Part of a small language model's weights: a variant of Muon for these matrices.
Each number is 128 + 24 x the weight over its row's rms, rounded and kept within 0 to 255. Layers, rows and columns count from 0. Numbers have three digits each. The size before them is the row's rms in percent of the matrix's.

# layer 6 MLP down (transposed), 256x64, rms 0.164, rows 76-125, columns 0-63
079:137119111134165102134092141103150132161140161149121116133130121144154082116180163146146154123116127118079121115141132158133123095092158110153103134132113120109141099147184151151144067100139140
095:113129123130123134091151125122179149122111093156137097125144117154124118104135056138127149158130082146142105092128125086136184145150157167098121122143130114138148128124141137065117110132123108
092:099160138133172138139133165106138108094104134151169127118124126115116117135154146142119135144115121160094161127130092109097106139095121142126100117133170146145176119150139117072110143108160196
102:114144113143213148126139130093113124156133125149129118143115079124092100086107178143113152151133147127121112137165101146121117114108152141131123127120147142102134134150118136134171106113188093
095:095117110182103128144153081150093125127129139127106137065113152111098080143113146113141117124160120138121179092115092100159136127110118099118108131117117158106134094100144128151157122141095119
088:090145167080158107118150120141123125151141071162088086112150167143120133088144106156138100143129126129120143109147119106129134160127158129148141118157149121168090127103126124115069114142100134
104:151135155093131142131128083124108137169121105217120117133145139141138174131129158141114148127123136136149099125097104134153137121103119127156130148116152133106112159144102146107172097087175140
096:139127061126169129129148125149093141126083126140168129127118130126106117109162141129140097137107076135091103179126104101121125129115139087109153129143126100131110143110146066107101088120124127
081:122170143106123153161155145114170119115128152165144140107136084147125155137116135116145131101141154127086083168123122145120159124080166143096165119094093108120126137101146120178125160137113123
137:119121114133125183137156130125172139094126117103157169131136137121103093131136137119107071100107127110155069158155109131151077101102148088105107149134154117136099137150136147121121116107104150
107:096126133137112094121106092075123121133118142060157117121143143136102175120123113118115133112148124105116190117150167097145076111113124120123127088102146109134116118126127132124118088158095159
105:179085105103130092109160134143139133123117133191142139098092168137133123102138125170145148129154163154111120130122095138140095152132132136145178109112146098172111163129121139118112132170131126
103:095101130135167152139196159099127120094092119122146124125096106112144138112130151145121153124146154084126122100140142164138114111146095160132106097117133140147135180083141153156158110116141096
099:145188064116165104114138136111132117138142127132113143098180147124128176139101150147115109098143131085140163147127099113135096109144158087133142139125117103100169090132123148123112136140123096
102:096092109122109139114141152150102089123125128106172098079134137110157114093083116171168109114138144123089132102158101152085138137128160089134127116110121126141117120140086124102099143157107142
109:124113119101142072070152121169145133145132104100118139088132122138109108120085107153141176150130158124127116119127153081152159133103150111102075124089121102131130121163160139136123125115105116
102:141160114150149096144104114120164103178128116142089147114149158152124156105115135125109145157137137132136104118079155131123136160138137126109138175124127119152199147149134131102127094089139077
106:090099151109175112128128129095114158136162116166094111140127086116130121134091112131114126138167126109138164119112091144135137123105091164140132103139131122144155132135103112134114054164161164
121:102178139145127107136111092144140129095138168129091110127124164139154109120063136144111156112138144164101107117128137113110120113131106119134154114096147083159125174165101104112144102103161145
087:129163106126108080126098108127145114169121133154122131084158128151145211128091106141112147133156128125146138146107122123170131104124156080155141102125115091120107138160145118105150108135157135
085:150155154079111068123123133122163161133156131136108153134124120169113151151115164162124162159123127139109114154090091155149119115103118102161152125131142153177132107143108141123159121118143172
093:079077132076103150135126127121131135123152123143102123139129163116137116109161122113137147143172160143114153140160134170123146119142133157073200116129109160121131102089115130123148112141150145
099:103099124140099158141138124119130168122130115148092115138101179083110120142098107163151115117085095145144095073103085164117128153134114132162089117157128126140125161136136150166130107127114112
088:121106125077097101190145132119116132137159134154144128136119117158135134106165145147172139132150112127071130136130106115142098114116131125132078138143078132115178157129123115182147090130135133
077:102133109109133138094175153178154139157143126164167128074159118103144130110114132151135158123111157130062161150151109153160120144115182112130130107108144132126141137130137152131142107097124145
082:123112097081119104100130172130136113155125147146132094115122110156119127138088148131176144157120145141069125146121124142124099117116175124121120106107101151125154159148121159117151123090194153
095:123144151168114128099169147123143151137154118118124133137090148097120093136111112083100066099096076133130137140132104136118143137146154117147135089081121145172175146135150112134135100126152130
082:135088107115124100158162154097129102172131143135084091116137108162116113127148135130108087134116137095103147144116149180097099146074133101127127140118129117135141155161142103139117088098161150
099:126117153152094109140123153103103165132125090151133139156138111135101144109104097103152147119137107154153095124157110109134174119119142116160133106108145168090086106099107109150132145097068160
084:120112125100146129116140106089127116122155124153085131146112125121096081116115151126155121153173133100092104076100131127136104133128120130120067108156091113162138166150137110170152098162115127
110:118115105113139139120060167132094138157140146116100170134143169135135160143131112136154138121095117136124120137129133112126092119140134138158174130094119178163094164116144173110116092139118165
091:133098143134140147133177147157172141139122159140166119138146129128144087097129145119140123141084126142070115087165148134128160110119144162106179102155117121132133075126175106125132137143125137
093:176119104151103139124095115109120074126159096126139130116109115156120137102118097139134149119178132095142119123125116100151116106149152095132092141120129063117159156144107124141181149157093117
086:116097104120115108161128129108144144173166114116113126115102126105123148124123124145139171146114183109044134103149128167100145126114133108153136153134181124132132131159166121134163122158142122
102:112114139139117125122105147122063129138146163122124115117142086136096153144173111125169125141139127132114157129112071136169181145146143148090130134171145161117095152100139121151136088114112118
101:156116111131163146128136117136147159155159110111129136198137139089087110145106162111147151131126106094103150130126126130161165146148137135134146113149096160140133150184096170132128119160098105
107:068127115129131101111115134118110147156149157085111095149109094122101119137141183110113132131104147095119131109129072106104155156118142128127122111116101100155065145125118086128142146148160128
122:140148157118157140106133163131146148152107122098151132104150110158140200147135136161116121122137139089135143116093149136125123132101126146166129144143134152088093101131091163150119141102139059
096:117149133136144159124134158120150107137123127156107174123091126136116099113082131160128141149103157153124128184102085140120121146137078139113131169139102122076134101173132159139152108140098158
086:086098150121146116115139095106121100128163124118171096095140128088088106133113141114136099135137112117107124131128117084085107109125097148100124111157113126112055138117141121129169107091110155
106:132139138161109100132156136122137115080115124104084133093076121124144124115111126116099100127128112136075138120136129128090153114126118091127172106132120167167070151133107090136111086160132139
085:143150084127145143155118152157130105132120102165155069062134105115129122142148130117125108138148140140090106131109104125149101141098138114147106132182104135121145176122155119142184121118100125
095:150142161063140148135139073134135146124174107107120103142113156145112122142148121126135112093126148127130141158140159165119085158119118139171132083139108123140138114115090172117114073133131115
090:130115112091116128174122129159099136161134115117112157172158141171123115107118125184159125148133120133106072148121145121141138142119153122157105115138120133136148095133097124160109092165126062
111:121144167142139091068157114119122111196171138120125158137172146117173122112130139131131156161130112140117110104112130133139132130117137167131168119073149141164131130111113128140134147098168146
089:160123136163140121155162095117137068137096102110150178115120099094134125125115122119157125133121150104176121133141131066123115154121135087113147107125152119104117095128119126126132101191125151
105:160170152145186114104144144116161101163148124080123132138131146143131162163083117111107131132137088153112118127175146100141146108117129141164140128130119105128175099122148158105141100126144165
117:136152109170151147105169113113148166130152084126078098109126093083150140118090145110131148100155109132121130118135125132118153108096153146153158119172169095164154143121135137108129161131142110
098:132123155144138103130118179100135130135115132114088127167138119125129074091113097095144104143123107144109120118169149116129161171087186121112118148137141142124080105127097128125140137172092123
108:137157136164111126166094112121130100171153127143112125174122121112146144133103168158113132122125151122154093091112090116177122165091175095144157163130099127119136113123157155113147132104118102
# layer 6 MLP up, 256x64, rms 0.321, rows 77-126, columns 0-63
097:154136166108129142181098149135100121089107161104073163105110137122137121142123176123129133131103170111117170145108146161121102121120095078148119138123113109134113110102112125179119146118101138
094:100099154126124156126166103185130162147157075130129133144150158142132119117120103114166139109141139106132122119081125109132091104140114101125121141112104099148106139127120121089132114180081084
094:177137148135131121155110123139123167100154090128163132117138101111106128192128118103101156152122141125129169110129133102133130110149126099102146105150169115185124121098151101144118114085116084
095:159124128141088132125117128118153093121123120135094123085123146163113078124134115102132155126124106122139107098087100133150131128175124168120118195136152101112154136100186151129140115139166110
095:099086093158117132140092149122114186093155155121109149094081104129184129179127122117093123117119131120199134105104116152133108105112128117122143133132120153105127144126124105118111127125122103
102:105126118124124146192107112157085084090138126101126128149143107114095086137151110087117112140103128136138122098128137143113086149113136133157092144059107150122117095134106097132142140127101141
096:118127173130106146151104122135114137051137133116107112101141123109165070102088150169123165150123134123136115101128114108097147177179121112160116148131125109130120123107134150139162151139131126
092:126092104138127138114101141182097133098111124119135169194148128125114127089107136126133132134086139117153130064099115109115135104121145146124076126133138151109141137182120137143116094165123143
107:095126138118080143120138062157148120142091104107130139136138124135098131193147147151130122125138148119126133144093116114141113089146147088104151131134162102138092138144134142090100145094086153
105:118132132087114138137125110178113164144128118156118125117170118136156128132134159144124125143130086113145123139121108156079124099148110083066150165132104151112192093146107163120133135108117138
101:082152130157173156158111103150181144145126103144142161129139133099136142120155108118082083146134078118147112144136137125160120115132162086106101126113146144144090123103124146142144150121143083
089:167149156174122117141077105139137133131129150142119114122092131171154141141147162134148130159147124139125139126123089117094131133154166073082139131117121191122143119126150111103095149163148106
095:118088136143105163092097140141118134147106138124137144158090131111147086120110118122119169139116058105143114129124127162176075135129142159121097098150134112139157139111158108154158122162113121
096:178123150087142116123093121153146130125166105119151178123143137129129130104152174120131116088071131185152143140143128117150095113098139172150106139139148109135113124105124089106117139108125159
096:121125156094122128133123162127143098119152140057141137123129139164099163170101142137105134123091157132181144097108137139161177079112143106107165117143115121152119117150103135142121137159118138
107:145172151154116135144092091147127125142117158107133116140154079124098154101142107150152136113104142121118133120119106118179104099091127126178111141102129133094077093134099149130103113152137085
094:162140120142146163133122116160108136086117129115161114130119152173120143108165063124139119135097105169119102154080096113103160123131125110108091172121123141136115124149120100151106103146103161
103:134116162136135126149140129144105133120145118103114169132140109161136140152133131145088116131077107107131103089114145104112131124119137104169136104129130119116164087067160140120118141134181055
107:158130148118114122114105113138135116122128149112130116098115124137162159143160110164113134162138105145160122119097116131145120111148082185135181120192128134152135143147167162112108133103137190
095:122129148145100127183107152146150122099138115119120118137147125115096103135179110090149139116167143112153165105148165133187136116117145104142160152126160118131098105123115084132100087167111123
115:137105107102118113163140141131124168067129116127115127118127133135121106137100159138160123113129084102147120140098155135106156160130144137128128185086146145105115199137124141127141186100149128
105:128090117143103126097114108122130138157103123089135188112146109139138111105113103125107111088169118120148110113139112087141158130144159077138104098118107095126086105130121148102112179145161148
097:121089144103150157136105071129134117106127127118130147108113149133122149126120110176140132126087135132171153123140126188135159104131118113110133126078133127098132079151129086091086154133166124
085:164150125119149181119113186104115170153154172089089166122132141088146159124132130148081129134118134107144087138140117126109143156147123132094091122138154101136124118123126156128099147114115100
097:176127130155156104112109141133119152138123172121088164111143094122112137090147161139131140121157135139140095110161114106106134074176152149111112120089133118097098126098136155152075131112117123
092:121087099088123104160108140162103094122133123102129100135130107122085155128172170138155140163136142130116092106098113124151083166135112152083131136151165112102142120096109133130146125138151093
088:113102111134097154129124135124133095136162150136112127112117161128145164108176090092068108138140096090157142106130136155159154170088133147107098161150105133112101100123109130106115151113155116
099:153115150107116113139111173084114119105129152149089145095130112109125085153149165131136105119071135142146083123122112112105115120107091138161147100131136175123118109123123157143119150141073160
092:116089143143129107145125115106123084096115125139125118156125179126119134096167128117126161135153103119058127111080140149113141120098100095148096120161096148104120138146139104111162128108098090
114:118130140131132132150178092151150149125124102120154118122097138154150094092103136119123126133144111100140117099148147108145138105108120138103117116153134068095172118142114121097150175101184079
099:137097114111088129113124130134098137121143119090079167133136132110155150098095137127109124107082156173166130099122164142146153130131119137148113139119145093117172127118094183140102123136181132
101:178191114115116102100139114152142123145127096149132122133125078112138163137098083162135136112111142148122135099042126128103147096146112115138132174126120135124134129116139148103126107132111150
093:123143136101142149136109134138076174116129114101145168098132140107144133114128170134131131115130133067131133085115129104163133135112141162080174145125134145175141104133181128091108148141142146
104:153150104116159183060124114151138119165128179139142123158112147127115155114156144120160186125075100132132135126165129106095128094145120135107130142148106095126114104119148119109136109137120140
103:105115169138112132134099116133120143135104122170143140145152084156114153130115175122117092124154112135091122168126151108096130115159110116110179144168128113172174088115133106111132145161116159
100:129128122104145152118142176091164120100123140121117128132141129153160165137147163109112120038139102128107167117122137121105153113118136135134122149082133112113107099173138118136112137189120134
101:102116107130137123143109124147129105087147152115122136146146159094123054117121088106121120119095091149097119126174134142101161140195130115091136128126118125137111147132117147128129146179093152
090:081162091152099176125120121157093142091120160128093122141153137154144151135139158128089088130158139146106154140107142125155145083125110109132164121083106133094146141099118122144166142138131115
102:142120154138135120104114152118127115180140122131121081130131120114136155143136119132148103130148112105080161150120131110096136097113107186101114130138094109154124101110136146082094174152079087
113:140137139135153144130144135161182161076131106102106114127154102116134129138095132144123116093098137132109132094098154164130174145089147092147140115109127153147119155166074117134096129129112086
091:163082139133118104078119121146128129106146146084117146118116127093177127162108144137105171140148148138143111152128143132124101185115135117106123157093107125114119122111103083167082119150100117
108:168116140111122119088143144172125135105176115133147099102169100109121166137112139160106106125100113155103140122113155148136129121149137109141135111146072130156180097083142130151131136159094146
095:096142089084092097119085120159118143141117107143089109128142102125104165112157094118157107078087155164131161095102116087095135149138125121145103140103124111113107153125124123116149115133120152
097:166069095144131114172143143110142110115128121106172156131157103119121107134104116130112132080105094137158170126134114095103099149109085119123124170091116103121102159103159115120108127110119124
093:148092101161115162127137115171101109113102113114129130128148122115120175145122091173178128169141123138131149164166150123163148111106147130116099106119094145142134146080146121124153163120089116
098:157173144151115092145127123100167165112094146147116127141128126123141155116151185154101152086100156152144172127097148155139144134113080146105090128133145120097123147121127119123170143119159146
101:143101124115089114126136098089143154114136147083133175188172144139149150127130157129154125124122110112163081111141095097131138141078150154095142124119087156115139130136106120149122144117157145
096:127114105130145136125150092149145097101119100128172117085139121145168127121190171102125095094153137111142158126124089114126160107094124128119125099149128160148141123151166115146151140089090147
097:116115121127184129104174130158118103108123115098167121107158162113127143139123106122119103143120113184101073131121116167114108139121113145112135106114149125086127104107086101190136129138146116
101:162148111097140157160136058105116109133104140087136119121141121126106102082136140119111112137078115113121148106136164131116118159138149101148114165155130082152095150145100172121135117120097114